Weights of a small transformer language model.
Size: 11 layers, 8.02M parameters.
Each number is 128 + 24 x the weight over the matrix's rms, rounded and kept within 0 to 255. Layers, rows and columns count from 0. Numbers have three digits each.

# q: layer 3 attention query, 192x192, rms 0.111, rows 0-63, columns 128-191
# k: layer 3 attention key, 192x192, rms 0.111, rows 0-63, columns 128-191
# v: layer 3 attention value, 192x192, rms 0.117, rows 0-35, columns 128-191
# o: layer 3 attention output (transposed), 192x192, rms 0.102, rows 0-35, columns 128-191
q0:149115134114112136170088132146120159121134118119117131115109143159105162126129120136107140099156080136122118109142146097114130123092156138126129134108139156186132134160145098108108120095150094
k0:114126109103132128126123146147140130128152096110151108128116108128117114136149116108121111168122136129155131151150132147143101121132158143086116091145138142132136122092131128181147131101128100
q1:149097145114133147136111098117105126110138140115110142156135113144128146136140137172109104101148110137106138122103128092118116115124148119097151112115125136150137109157142091151125145093130126
k1:102122128124132110120113149109121135131150135147154109103137138116135143120127117117126137134124107112164116132131135138129106132118166148103111111113113144136133133121120119122128147111122139
q2:121091147132103137166091146152152144127154102121092138101137133113130109101095117124100137124121114106086135109136131127118108120099133141130108123147148135206141132085151108130129176128123131
k2:117157117127153117111108132165123116102098110118137075108135169130095152107140121110117113189118142124157128161085153165131082136103110131150116126159133124130128136108136102133106145120149120
q3:139094116160127147104131107115114126115092125117137164131095124129101159149156151157135121125137117168140135142121128118123130122102106132129139086131131160119121125157134109133133120106125151
k3:127155140111133110143143089112111160128169176128125123094126126146144161132095110127152138115151081120152111096147136116140155126125168132116108132121122121178146137105148104141159134138159113
q4:147141140136113117112128101170128125108141120132118158104126134150112117155145157130119122145134161153099088105144141147129083104144133075123106110114142095132133123136129134141116100111143144
k4:144122098103106156133130126114109116118175115100115112129091089146155091127114116127111108117132101133154138135139141141146135108098124135096124125141166123085169112129133148167127135103123137
q5:116166110105178145113125103122130117115124143174112113107129103128150139129128142096120113135092129076113077116118135170141112130127175109112131167115151107107156139138126124127160128139135110
k5:103128143134118115116107119138117139124085125132133121139117131120161113102119103130107141102130162117109113130109138092137122117168150117161159132093146145102098149133145115104128099123138117
q6:142130091138123078099113103128123137142128140167149129176179119108094135119119098118153140127114120130137166086119169098109130126139140136143129143157156127109142155104166129127132126156128155
k6:149136162115128143090144114132131141077121134131150128121111142145167119092123101113126133127132174108116120128125115140130144076160184102178103142144129126148155147119128155136130134133134115
q7:114125106084120139144159143132148078066077171141116099132136151090111121126116133098119096098077082120091147108110138137164092125170151129142135145150147145123111122123107103099135103121137162
k7:122091147141121125112118108114106131129123080154171172161124113116121113144123115133091145117066182127145121097116126158135114146102077098133141091147146084085161144182102112117132109134130141
q8:130130115087137136139109123156122130132141176116166153129136096123155107152104071152111168151130137097145138086128164123117119126139177123137125100120124141151114160122129120155114151114117103
k8:139120116101165136138101133123092117069151179125088116082129142149124153125166142112171082160144139114116141077146131114146090142162137137142111184105119112086117107122134144134134119086151148
q9:100150148105179111084166132131160198131175135141195163130155145138150084145127092147141148099093132124140116157118123135114151154176152131119127119105192047151120136182148100150130098156110135
k9:178126178107141124133133055115093151117142124152153104119090122157096099090090150110143152127156109125113145104097130135098131104090143174129155085124123165156120153138160087130160111115118106
q10:156116132144112120121137135148134133121116151140140114113142114139100158117144134161165098147145160114125098157149152142138142134118122115186112141114092094146098127130111122159148098137163168
k10:105144122155103116133146146149113190143140146138121118104139122123138149139123083123153157117179200118137122087125135098150133117137140102126145140133168118080155106130126132138173132175112096
q11:089119174127139160100099129103151095178151109144077130110124111086122084111124120144079163106108162171150141141128111129146114131103107113119114139087109128132114185103127168156111122152114132
k11:117123083132111131124154105111113135075122129124111160147166139168170154125117106120165149106143142122139130127153094087123182145137125135143132103136119167142124134142138114128134105140163148
q12:150149142106154166105112152108121101101182120168112140097108155124173152131076141113143124129134097103102159129146142094154135118093108153135126139141153118104075138090124102119145163116177109
k12:148088112123145120153149131140161151106104093095192181141144131105141098104126100126117092116116167160184104104120141120080109110132106141150148136120145087114121131155155128085093179105107067
q13:119159118084121139121134160126173138078179129106131075103103129116126093171095196128145128133131116109166137156146111110181121124109129135108114118161132138127167085138165205148163158101144132
k13:106135135155147174147106122119113154120127142150135119123144125108101158126188154145143094119103159105124100138168132158109066160158184175152174118129168130140113144089123100128112113153171126
q14:155091121129175145158155107116135134122121152115158105140155142156073108154126126120126127103137157141134120114091154133154139105129157127144175139171160126113175111164145060143140103156170120
k14:149115091133142141137118098151171205104159137074104147088124148138103131095131112121182132077106105159139132101123138101123124146168119134123131157127150180175099114124139122092151157132139129
q15:151127097167129134101143143142137166138150144128177156108099126109138149116100104122131138163128106094170103179129186090121123133149119106148128101148090166136137108059172169159130083178142116
k15:160131119183119124121129163125143141088155185142128130139151076158113119129138151086130127141143174118133126143159118138130104172169146087146148112143149118123195123086104104114047096103111190
q16:108132130133114136125091115120140138118120099145107133153110111126160128106112128145101138138114118136094144117127203134079139122123081162120086110092153145152103096079134137086137164107159071
k16:088097148163110111088122101116126188125127110134149125111129119096146105088111170109169176137096159132103181133128136129144144110158147098135135140091123130142132171170090159104146108128097124
q17:143112096151120117116124105169116190115131142103138176130122135122132116124083130119105137140128136138147075145097144102120118119139081181168108171143135133151139136134138146151164128136120143
k17:140134190151131139072103126120159143129126133121077109079108090155147128102116113132136132101135157142105142159153106146123105131103066125113165144141125140121113161099119153054112154208097122
q18:122082120180136147119127114116075118058138151092153123108140153154189141134115149140168143150110154117084158163102151143176161136142164149126145143136109151125167156129102154117173121150146140
k18:118084103156112099087095105171149168149154144140156161109147122146102086158121118132082111147138149125145143080140115111115099146130092159156115155112106151143165161121158148126116169103126110
q19:131178161173148159115181133099080180133093098122139156164128160107111146165167132117159161121167149150089191073120142148109155130112154154130081160136112137162153101164158164139112136164118124
k19:084155108095136085122134147135125137104098123127108145095117172147094117140136127121128081103133139102072147079129141140154127122149128100137141141111126132127103163108138139149103124115131146
q20:104092110118158138151122099129146077164155142146153112112122146117140109117165143112173075147144148128141122140118137140100104128148139142080094098138094124087089131120105138125163145140146118
k20:155163095147137132099105087132114123176151090098120079131183115147153086100146092157108129122097155155153114122107169171125093152145150125164101117115190081139153109106114080113115145089108091
q21:117132075144089132128137117084101133145118113135148114113102166119073140115125123145130125169123109127087159155109110077105167139143115160152133059102070136161100126092118119131110149115154113
k21:094106128123123148123087098118105144154129167120109139092133087115166135165143119084124120134132144120178121117140133110120133099183084119144147135126126101149113129167171120134141064148074039
q22:163169095120138078112151107107109105125207185134122123138126088095126103097122183097108132139138127116111155107129114153118094098116160108061127085155199133146170163125155095160137111134101106
k22:133124158151103147110121150123130110129111155175171146147140124133122112126155078084134089110193129137112104165103114115099111175120136146093115138126138107136116103129118128193129113119167112
q23:139129141143164180087102125133116128086103076108188127156155128113097084140155096137129093136141156125154127142126094172125140117100089128116118133178156169109148135148167101117101099162161072
k23:171128153147132101083119126072143143107113083144155067084105150104120122140107111098146129129101139132152164149151106130089124155122106142129098124130144145167110138098140135168102088109155141
q24:096142158144152096101149186156143167161138106107156191126053128115087058127137161174128174143117121178137167125083104132121158119058108150085150137186136132091103147111159118152161090148082139
k24:120145170160155115124122110158083137146126191081114108159105116123124145103099170133159113090132102090133109136141130131124167139086117122124164133154122155137139111115152144132129094178118075
q25:144070111113103109170106130127126098183135129143144108154121148099115166148157127071128097152114124154153110113143160142145143126123143140116088121146120142159108140138121138153094104124138127
k25:120104190179168131134108100116143087120125150142115118104060165119147110116127072159132143130144169142103161141154171122117115108110142135134120118124110138105113129158158113125095122118085146
q26:115147111096149095132094106132155151160117161179091171136081141093176147120154142097136123171133149099086089068105123142148137082100137128132144119158150176173098130118183119106117181149105122
k26:143132110143104098113155121129119154122120129104160158137098122103124151120165113155117140087164143144141117137107154122088116108125137123156113129120163085102131138164095152125124146100136158
q27:140140179117108191111095149165168085103153103173145154077130154114137158082167128093136133123093115076060148125105110148122126156120170123162130121119135123118169139108111093174122135095131133
k27:139135103125131182139138117143135134133060140148145121118123129121130134128080123096125130144167112094108106137090083141118154110111119101092144120151125126125126148166106131130179129088128137
q28:111111146122140150109085130121141164160124125122075087123104132148177137140117159104118124154120176200102093121145109168180157140093176118080122110134122105138132130105117080164135122127130124
k28:173101140106152139137116114107183113125145117081144126109142103110131105128139136142108105130153135132123147079111150118131155180125153111098152116094164102131119123155090134138126182138147151
q29:077137123091110148119120128077134121118128116164121138133128115092129076118111153148150108156154113141094138114063125097062096146129153110132113139102117138184124160068113138131130143153062135
k29:119075147117130107119135152100107144082146133133089089088132141158144133161114147100107179111097118128147106121113112111102136090115145136142112118126046132137170129133097110134163111139177161
q30:100127122096166141129126090129096110128134168183119092142097148141159132137108142153100186098133143091108145115131110120126103130124146127138122139149138113114150129083153098149099123143120089
k30:163121104135120118115180073104136136168113133165088140156117119098120148108127116118118129112094138115080165109109144140148105129124079129146132155126124130107145137131103119115127142114149123
q31:125146119123121092128179087164082121119098077152136164112158127120151177117126092110159116112206125121124098104110108133129135130146149151119095146113120138110095120136125105120125110139167158
k31:207079077173128080143131168110111142143171158107158108153095127151097090143146192101164151107151079134139120115136125122099103145111114098094131130142111129129142105173113107102132125108124092
q32:143132145116113139148093140116154121140138156116117118108141093105135119136104137133116131119120105115132159121133110115137105119131106152118171125130096125138126102104120121129138140144128120
k32:120127139141118143119129105138128155119135153120130130091107139106112154116113120160132101129104132164155140127165104093152143126130105112150101166160158146142161122129116112100176136130088118
q33:125116130146119131143074128146146145116119156127110129135122128121109161128115156122126113105120121112108112115102162135127138138112156137130142109114109122139129130162124093138133123129134132
k33:116112120137130125110125134149137153101154127082121160119145148119137144107128104089117139144098123129168116156126098128142143105123145122100131120105138127145100114109124135144157108119161106
q34:109133126093138112111130124096106122191124105154159151165147129099145100130114129114109135107108104114131120134161145107163163161112113148140152120127113160138146120150119104103157125159097125
k34:166141122133140129095153121127162119122097129109103142138160147133104136171147158151143144113138146133093140159135099152128156134140122128095158130103176068131147108137129136134119146142135142
q35:151145112164112125121085173169132104110110164110091124113087096149134142130128162120100109124119151136109139124131141137126083153133182152100144124111134122142125105141129066188133148084140129
k35:126127112116135118129151108162124147118135152120117141141135122145133133125135120113136154123130149133152071099112131132126139100088132110092139163111130144135128139122129153123171105136117124
q36:119159162121134103148097133177130151105144114118150129161148126164129128135108149145140191115131137145138105155110146079148165137143116098112146138087099121155096105166143135124133084141135138
k36:101095157108154143121100141136171101098170141122115168128141151136103120100102179144124099167116159124111098121135141100139123118158152129098138145108165137109152107108137156138099150102167157
q37:180108158093130145104171137154122111122117104127129096140107134142118152114157163138110143162149111137132124111139120134131096109097093129110131139155122101086157119118123148128115124099156168
k37:085172141143124137161102136123142125159124105124131133134112130126119135121130141128102135144133111128164152120123149120113135116109117094162118133138083115129136133122152108100121129152096087
q38:116123122107137127123124144109121106132124098143110132098107127144110148156122146097097146089078155126105118145119121113107117134143116112133130137123137115148138134089128104130113099120171148
k38:119112099137095120151135109154110148147137126130116134154148139140143157093100129135119115158139085140173080150105122141142116122122136134128120154114163113126130164153144132143135128151107107
q39:146119096145125126112143086103109155135174137090140106109137113137149111096121155105136176132121119126118163145141144106141171147098115113104100132099127098142142131115107117148125153095101122
k39:156091096137111142096137127102137096148093132190117125105082108110123145145154140116155148126112123140150150112159152115114111118139134146137145132167163150151123102104136108112102179071106104
q40:088114125122117131132134192120155137148170128114150154113108096137120124155109185102108160118113131112142177102110110133158131119071129120130162114161120109112158137121096102142143084148129138
k40:123151140146143129139161143125155134124129125153122162145127130077158104152161126150119158143173143103105106153115111119097108119176121107141174138111069123108133135143129121097105092137128109
q41:152155159152096134136143082137155129101084126138124126147117153119116142143152155121128144161134110151133118131133132106143169143109134101137178140119130140112113123157097127162100120166141138
k41:089206133105123121100128148169127148109098082143118170098098133142098129089103129129141122192147116163081151106117138123055167139076125118160079151083137149122108108073129150098129150109117070
q42:184146098090157071102136173101134094155109155139146114181130082145112103134129117124118136162142072127144113092118092207095168123125112122127129083086100088111121117124116140111099110133153129
k42:162115076133110126150147122144130165138122128147075150136133152121151149100156093122094121090134134119163090153131136099106159111108173136147137168073102166133127127138159142105146138124105115
q43:137162108110116161114122164110097094126114124128158074114145101122104112151130156142134129131109115119154141143109099134124104157129132121133158155121183113116184127118101107131147136119145119
k43:122117155077171144122153132115163136133141170093105152114170094144137115192113086110127143137128134126159125170129084052128127115148168166135089156127107125100126128177130128140088100156126123
q44:116127131112145165154108175109121110144145110119121129134118102107146148120075158118079100144094128104100141088144154166132168105133132146184133106152150100137156150093110098170178117156131136
k44:120172117097110117115147151087079122143147154123106170111098147141110108142121133105098153165110166126102152066137115139099132132104146146131132132128118121142100093157154141146113061113111143
q45:122162131089122118105167130137158115147111123128120155142154129138135103135144113160130113101126126067095104145130133165116137155102113121065134144110144152099121111132149145104117131127119097
k45:141097137127130091126114100143162116136110120098183096146151097115187206190150155130125079166155146144100111152156141140106140115156148139164118116134116146179064150137114138145099114169137140
q46:127166146170153129088120165157142123127164154146180100116136128140134154141150103132128134173089147140149138129158134125104159120121127116147082121121114114120159146093136221112130147143161136
k46:087124093153109122119116125066146096162108113150110124185107156141140129108114124109110134120130078129080105091135132174158140074115146114144103110114098161147142108121152127117182197114101077
q47:142101089055125156096111169161129091134130135101174151133120145109140104131120157115123124148107137125142180134133145176142092151141122143125136080116133137134115126127153105175092116153131187
k47:141154142107090090123132150127132119158181141143122096170131151126122117132147121116142123149144088130126117138110137107086175108085099146096143132103093090160140141165126098095153160103096145
q48:163133107124123159120125119131111138122122142100137169127157136164125098140098146119146102144093070112141086106154130106102104099131135134105117143114130159123172138159094129129107124107127113
k48:082142062158088104161099130112131121134131115146113134124131134118103142138142107102142145101147114107173093154135141123116136151132127160134141090152138095169112136107096119086118089131109139
q49:114095158103128129104122176157118117160115133150141169091101143132176133111148125177134089147116145141158086057161100150091135115158117120182060088138089152145116131098107163141101116128194129
k49:097142125132133129205153154127107124114139196140143124117115146122147106137152113134123126127123148170162150100088113091147102135109137123174139135156154137080151115099147098067114118106112116
q50:094122146138127149135142148168163117107129163123094143136071103136118112124171111143115134111113121124139136129133123130137128140135141131075140119146112126147123124106134158159113112146138167
k50:097143171096094122145089135106118081148143176137097100106128125121117120169094102120150105130168163140033126121142084104119135129142108090170118132109156138090117151100096109095158126148171161
q51:138135155111129088148105086107144166132140157125132133133101116117120104137145174105136159131140174106085137128109146146163115146131102169126154111179129111161156149134088098134129116088130137
k51:121101085125117113086097104133124102095136166112162094086140119184160142073111101147147132109150116159111080126121165161188152143082112137117140167082148140092143137134118149145197122212144124
q52:066158136120085123136175140126101151114096140141117138109149132079117143112105069106090097181140106150126145178139096102124150127113110156125113163179158107099129127073106173061109116114123125
k52:061092127158109122141120144082092107172120113075083162138089094154118141096099175083117114137054146113141159149119152194150143156070145141122074126127095126173146185119146115148118151134125153
q53:103131146098123143130121155149137109149111122124143111108167090104154100109125114131133124100132122097169107159105157123133102085156111155110117118149131157144122164130153142112089109156139127
k53:149144145148111134113129117142119173162094150118144142072129170092109172140112154129091162106078121137120107181147130135141152153114213164133092131091151138164113125096130125132102134111151131
q54:145121134124141125127165096160156103104109095132112149111186129147127158140112145154093127118108132150095119128132092141144128138097158144160166094141196133158135114118095146192142105131152131
k54:121134153116120129150126164084141096166130092109092136147123124122120132116074115114139114121135108160170123107176136095111086107125141095161143145107124107132126096123138117130108097103136106
q55:126122156143140117129137131177142138077137103138109116100115139153102144130094095126132143146139091118105143073113159145124135118214134134144135127127075128113126187158121111101097127181140135
k55:158172097132115099127149160168145139100128163154103109130161127153150107099137119103130138151107155113131111153155110142152111130091134116085133150150179106107094099081104148103148140086162123
q56:101106161119150119097100121144137118114152150149171150138153138101124122112099121143123143114111154135128093145138109099150133147147111099127153102132074141082142093127090138104104124154192154
k56:142134114126123142114098180096082117135101106146106078136182103139144179128143145124141099102111144153116130158160124158096190173119109145190146143106115120106124126122135123108088119152167112
q57:152113130128179137104084123095172122111122127115148118133118144165147111103099144096145135133134121113135116153110156128120111139121152127111119096111091162145104163145132124073150081146173141
k57:083090130107090125128130161149148142119126150135158135175148116075133202166131083148139104130102137154114124119176159136136099142131134136138119124147115073157121112131125113108147132136095086
q58:127110141149131117133128120087101150152156117174156131139090099070138092158147123087115129103116125127092105138159103147148105177136107146078134168112140076140134114150117132191115150090135145
k58:077122179158120160142125132153104074158141140138132126118137089155171138060141131166140123136137132117106095118121125075129123152137149136123130142112109144148139141100111116107130110108172123
q59:176136120118107135161156114116106146135133119173117143125085168107117158125168116102115101130115148142098128109142096132111143091123064054040106153126154116118109134092103127134174159096160142
k59:093149134169101127142132125175100119113131114155114134138145125092153114094112115172113107141089113094109132139133164148116137149120108146161068081150119161108056172127129116111087170078142116
q60:090119117116142112129095140153148103147108118104113119170137078130139116141119107101072110077128124091138113179115136138126121111106124149150123200115138118123142161086123096129118170087112115
k60:101103131127154124098094118135109134121113097132082150096148139106129139149112150126159108152154123199117140112175110070119179168150099155120120142081102154120122123134110156116132141127135130
q61:185120148125144116104132107156147077107137157185143089087144144131105145148124116157189159145096142124148145154114069162119131082155080109148088087154146140165115152081112160116128134131105154
k61:149083152132120112164106139172075082084151115129130111127136151134168085132133075124099077134109146119129129126114110100123107117150150151162075113147171139115144118111101116129134152104125124
q62:123144132119165141131146120154105084113128124167126102108158154168141097112130141154133107104154133123126089116112194123095124116187166119129119158154075135123065084196159127123112074098133179
k62:119158172137131153173148135135103115113125124148157135143151147144161112142096095143098117169083125101144143154112141155183128113137055110179118135145095135097151152105104124119089107070118123
q63:104128120104146130149089113132114116066123144132112143118104167137131143091163112157100104132100149144155135109121151128096106134175136128176126078114141130093101128142149123097129115153137140
k63:112141160104133129142130117089079120128167104114135086128101120107163140100118159112105099118128149064109138133101138154134061104101130128122136169133162146103162113121126090127130109058109093
v0:155139149095119154147115135105122131146142132179144141167128113153118150122151155139105112115151085147150131131105118139187140147080111143133165106122117149096149126129133098089145082165103091
o0:155094107133074092147131114121125138144143160117140134151120137100098144173116120107177121125167114112155164109125121155126127141170127098133115132148147098145111127130117133152155151134130151
v1:136144143117094124148123128140142137117113127123130130149125113118138193116143128137144119145156098124094123127072095139114126143132120140127137166115138163171132129099118133107097189167116164
o1:115119140154125137107080117121118130147118083112129125114129152101153138103129136121121133138133124155118161108098132148147151159101100117123125108169178091125169159098105117165101141140112116
v2:123125124170122153144157128125119140125150153098117111080168152146154165135133129133157122143124135142148169126172127144157141134128160133130127130133105138104174110126125118122124108145107127
o2:087145106096107151130126152111115153162100100085141135151117106113136106151118158143152114123097127097114144136108109136149167089126122166147148108143142124149140144138129137110126110118105168
v3:112126116136144113167118111110092116092147093089117124116068118141167110135120130111109177092106147101151175159127125138133146132147154092127155125118091182150085150162183124162122123123125147
o3:101129125140146107132125127114109112125122112121130160134162127117109131144161134127121090122092157150101111110085139104121141149100136132117110149097093093112130151124142096115157123088120145
v4:122106108117117111107154130116152106122139115074124078136108089107171076088147113096149144156124169121139139134150166092108093136130124110109125104124129144115139181172143115144163151137116147
o4:107142155113104112160142132123114111098107146121134130151166140158146122149135117179143127132116171121084112129149088115120108087172108096133177111092109171090082122124164128115122126113116114
v5:123122133122145133112147157137133134122158143133131151093148128134086145128090142134108141165177121148163122117074120118147109104087084158107129150140141103081136154113111152114129072120111158
o5:127099135112104172095143112142136125137117127134144152134123128191154149137145129135126078059137149099138138132118068182096129109123121161140141093105125140116105128121115134076125115158181133
v6:152124103172165110121129107134149163135155139094133155124118169110118100111121142081147145114103112143152102132129124143073102141133135121095130088122077105131082129107115152169109106133130141
o6:125141150179161146061137134163114112123103140108132102159143117171162123099121112101157099155101149100143095138129147125131088127162122129161101154123125139131178125093116111092118133137137129
v7:158151160122138139146158099143146146129108146176118131150070105117091174174104183144096129124192120141156131133084109138124130110097140125132145162136119127144134093119144141136152142094096113
o7:085138131101130131115102170141096164128149127146127147121121127078089140105141159116134113158113103156091103093160153104157104158151142148094115151147114099091121128088091101126092154123151109
v8:122141147119158155133132117181104126137106149148119087154155159140183151115145164124120100146161141127104130121113135139071141136150109127139145170107143135117161137136151104151124111116115157
o8:117130130118117135077117141135171107116152108181128116108114172096096143170164095146147128128151121108112155125139109126133150125123125112123104151159104145137081115099154157123107157119150136
v9:148181099110109126117137145086145147110119159166097126139106135107122137119141129126156121147108131106151104127114138099119172105091139139147109165164185149129128113148147118120172109081131091
o9:097115133064111113157106115084146127107177152147150104163123132136119138147122137122163155102146149122105170114133131142132175151120146124151159151130070089152129121162088142168113126142127149
v10:130153163105131161131141080127111119106131125151106122068116136140146112114167150119135129099090117116160127117147142140127139101098152129135136131164114145127118149115123120157165134105167106
o10:090170123153126136094154135101121127091120113127147154141157119116151149164124096132123132153124118136115160145109132110111089126133177131142105124121125131127105134150104130109117102128109140
v11:098114146109144116117145112106133114102109144091141150151140168138155119155163152126101138131108122099152130132111119153116100148144078162125121168100099113101071142114084138140116064153132166
o11:129168159111147116102096109125137156158097110149124126152122133132130139129118138096106135119118149180104084135100155136145114113156140168145132127139147127144127131110142142115124112109126108
v12:157090130125126108145160100096151066160098113112135130137112145157131153153132149113127121130146144123091116107090099096121147153114109135126150130154109131109094149196117105137133131119124122
o12:111137124161120124142107140153121127091179090072153138075102172136143146093107133146100110156158074150151133113137151116089138122154142122137127121137125120132111098081152173117117126156115171
v13:106163121099123126174137167137138096153133142114075122093160129135086118131155065102141163143103137140125101153132140122118121100130142142145130177093157165132131093120143109105161096136131145
o13:137094130142139125122161124092119154137097111124105176112170097119123113128110139149127128111148110131125152100126139112118090151143112131138120124086116166085121142096086120107148125136142129
v14:168126107095118088161127124101118145117147172172118117132106121164088154126138120102103113163168165131079161107116085104180177106125155137119110156118135119102121101136085143109140152114137056
o14:171113153076135110113106149109116142147114122106123108134123160134127163119141133173124131093128071150115134122131148113138185140125117108126184120093120097092109115151124141156136122139170148
v15:116136134141122131124109128173150124140127088080150133074140139155121102126145092115113120148131133149156134158147161131124130122097131091094128128110164160090134150147138135120088131119094129
o15:115096079112145129114127123148093163123122158126162153157120140145109096121134144140085154145127149106128080147151131143162112154139139145179163146131127172149115088114117139127195125139145107
v16:180107158115146146108131129130112116099107113115129090126094149143137108105128141128136130167151122107149111126113132143103113095127135175111107100160134159110106150172121127104121092120146108
o16:100188095103118134123138109142115163136125100147105139136123120142111119154110118109143156136158127151141125126137165097106136140156147099107119138121127112117089127130114141140135102152117122
v17:107123143127090110123092147141124121094097122133124136099145071116107159112143111119134108144144125123143173111129140157101134109118151114149123119115138119119118167082157160109094150154112143
o17:134133125101138143150146131123138126127114119144132124117109133151153157144116123167111111134145130183130109139136128134161119147114157141123125128085115136114130113160111103167129091141156150
v18:126140124115137121165109097086133097112167104148102120145146182135097108159130131132116146145157128082102162151137137167141071100109162158141112083166117143124152114127155081161106146060134135
o18:135124139128177109120150156135133134079109127106141128134083170120110150086096109143161128117161158133120108125102158113117111162127113130143140110129102130174117145188125114124108126125081121
v19:118115100178121152104167083090083147136127176100112131119064165144116155117063113108158122148097163109077125094113133091128138136110131133106164157123183110114110127105102110153164111115109109
o19:120131180156137111169135179153126136113156105139163088160135092120116096130145137121128117154101077135101139141123140136147195165114116107141092137145085134136099155161099138152136126113155134
v20:090142166135145158099161151098137104144140125157070109157118101136119129099106121125131134137099136129113134110121131104094118124109156152146137109104107157135151143140113115074122111143105165
o20:149098133133131076160156097098140126139192146161127132129121100108094143133152123137121155141167101126136127111151109145147125114167091101123133156103182099138113109146126127137125157093129147
v21:086118127115099173099125164120078180115148150144151162103127127118140161119107120132107093139112104129136147108157112160114105102129111120096107147132152143130125091113136151110131146121178102
o21:133142136085111107142099097138139106137075117133120091118147090114100134111112135136108138131116146125134140179098127130105132130117108144136154146141138127102166152096065155124123106088146117
v22:065123161082140104114150151162123110109141084129123125147122154168124137092139174154124135158168113110125072122125164136107129140118119119137149122119042142124123102141148128125137169135153125
o22:145139090126128152160137096115109103068142126182092120086157136100152088132131122130160099077121171123117148108149146101153109114181153118176103098130132166103143110120076098168165127136127159
v23:138134111123114101149126148129130119114117121159117126113130142157145131158166091129093166130086096160137137130154108128153143166145102130128144176164099131145125100094106140108113160165152142
o23:144111107108091131128116146113111110145151120121106109127122119153134141131170137102128119118121116100130111114122130145079151129106137105124098156153108108097133069153126113136148175121112113
v24:139138153108086166106137090096075149098117114128113100076109111121112174143096134116107116137154139158122137138145128135108111114151127128132160139107129147097107127098133116124124126124131128
o24:098120153122137153093127147120136154137105153130150109093138126133091097091141103109126125133117150098093152069125088169141194123125130120123112157137132156135105115145113131137110096144107167
v25:153127147145117154136093155141136152157149101132132131102168111135129098134116120124125110150120169158095127131129139131118147136136109142154136165074119140150144119196134123128115096110166127
o25:131109157139141149166130081120144145113132165135151108125091179154111180127126148147151150113121083138132155131133119125123149128103168121106139122090155109169096145106129116092126141147060128
v26:154140147150130124140123119095124081108112097148119139136121113115084133147126107110170127117106133161120142133136148148104137101110117175087146116103153104112144157120105110112120132161112132
o26:107149134141133119130129153154162160125174117138116115127128134134135111093124151147098130137154118120111133144202147128122144129160142097102151140077134118092117120135136140146111113118111087
v27:080131148118141091129138112108102152123151147153107128166078104109089130117105131132109142153129159131098084116170178136113085117097150137115129094112117155137153086142104084156120145140115159
o27:154160115108124135160160133118157090110129100140124152148100136135089134117123147129131150119122074127058105105157112125160151185124147099152156117136135144095172164117130157127127153114145134
v28:142144117130100160105091120089129144154110165129146129129118104112130160154145158153151116129137116092132130117133142158119084164113127146172123135113112099172171134149139096148139118112107162
o28:083114161105151111131133116127134163159143165108121166096153126141115137109135098132158192161115138155168145167127102154126110140123132118117133121111131119095144121098121089128111133153097092
v29:105149130101101144145185141158115149112140123177110113137154142095102156136136166098149094138090122104110164081150103119168115120113134161120162146127148122118156117076074104115165152115122169
o29:128092090094120137118144129070118116136133158130130065113073118112108124115137166156108142153104134124105139090139114116182128166115122126108098132167109106095142120181153126165127172112154133
v30:148169124108115133176150135151119117129107150160124122101141146159109165137138165129120160102114106108128125123156096110158128130163115150119134121150147095104146116094145136137146142118136156
o30:111108156106145112142134124159104099138130142139094095127115178137137135150126113135138094130105113131153089134166140176111082123126154115116122100145133141123130121141112131095146130158120151
v31:142111108067114110132152136096112142105127153133154125127178145134132088116128123092134131135149155124099116123114096153140109135135119130148145127156132128121114145156120142130147104096150108
o31:173114116163114105126116098157104099125167130135132106099108153162103119102131145151127149130140177118136151130114132129107158150104160138141110119108132111097149134139144138167125124129143149
v32:129154103162111129153088126094135135154080144113123148150124136129087142125139115124112174118103138114148142138112114138130099128119117111123150153141126143097138133159138117114153078115137105
o32:154148082110155129117112101145109123149104149118164132151143115124123094135136130106086142179112110173137127108154090054125117177137132121133135087113084080123139140119108153149135128138122105
v33:129077174121149146129118154143132125097124154134155127086151111124098129153124133166108115131104107150142120166124074075121073083149154133130124129155126119149162160116128118118126141136165111
o33:098152103153163137158102100130146138150112151109118133148124127113153185115116119102149148134160175134144099109088154110136153107094129127119118145092124111138097143123122142116069076150124122
v34:110102159097148128110110139157110104103119128144133159103111152119128100129146126100130155099078119120155141144182164145100134132132129150132154115102166142101110111104136125152042130156140140
o34:105096139134076093084084096148137089098092109126138132123116166133137156120106116128105152098137153153111118095167154165134143126135103110102118165105120109145120096160138126097127118106152144
v35:134137122156120126136111079134102125057148101131143124142122119146162182110109122102121117144166124124124103155073150093108124098111116101119082138152155111139123109118116109148118114130134067
o35:111111129144148150109115144154137087115110133089133127138130157108112169165122170145124146153128124172122129131119180133130131168130155078127104155125147136101176129132137105163179115151129133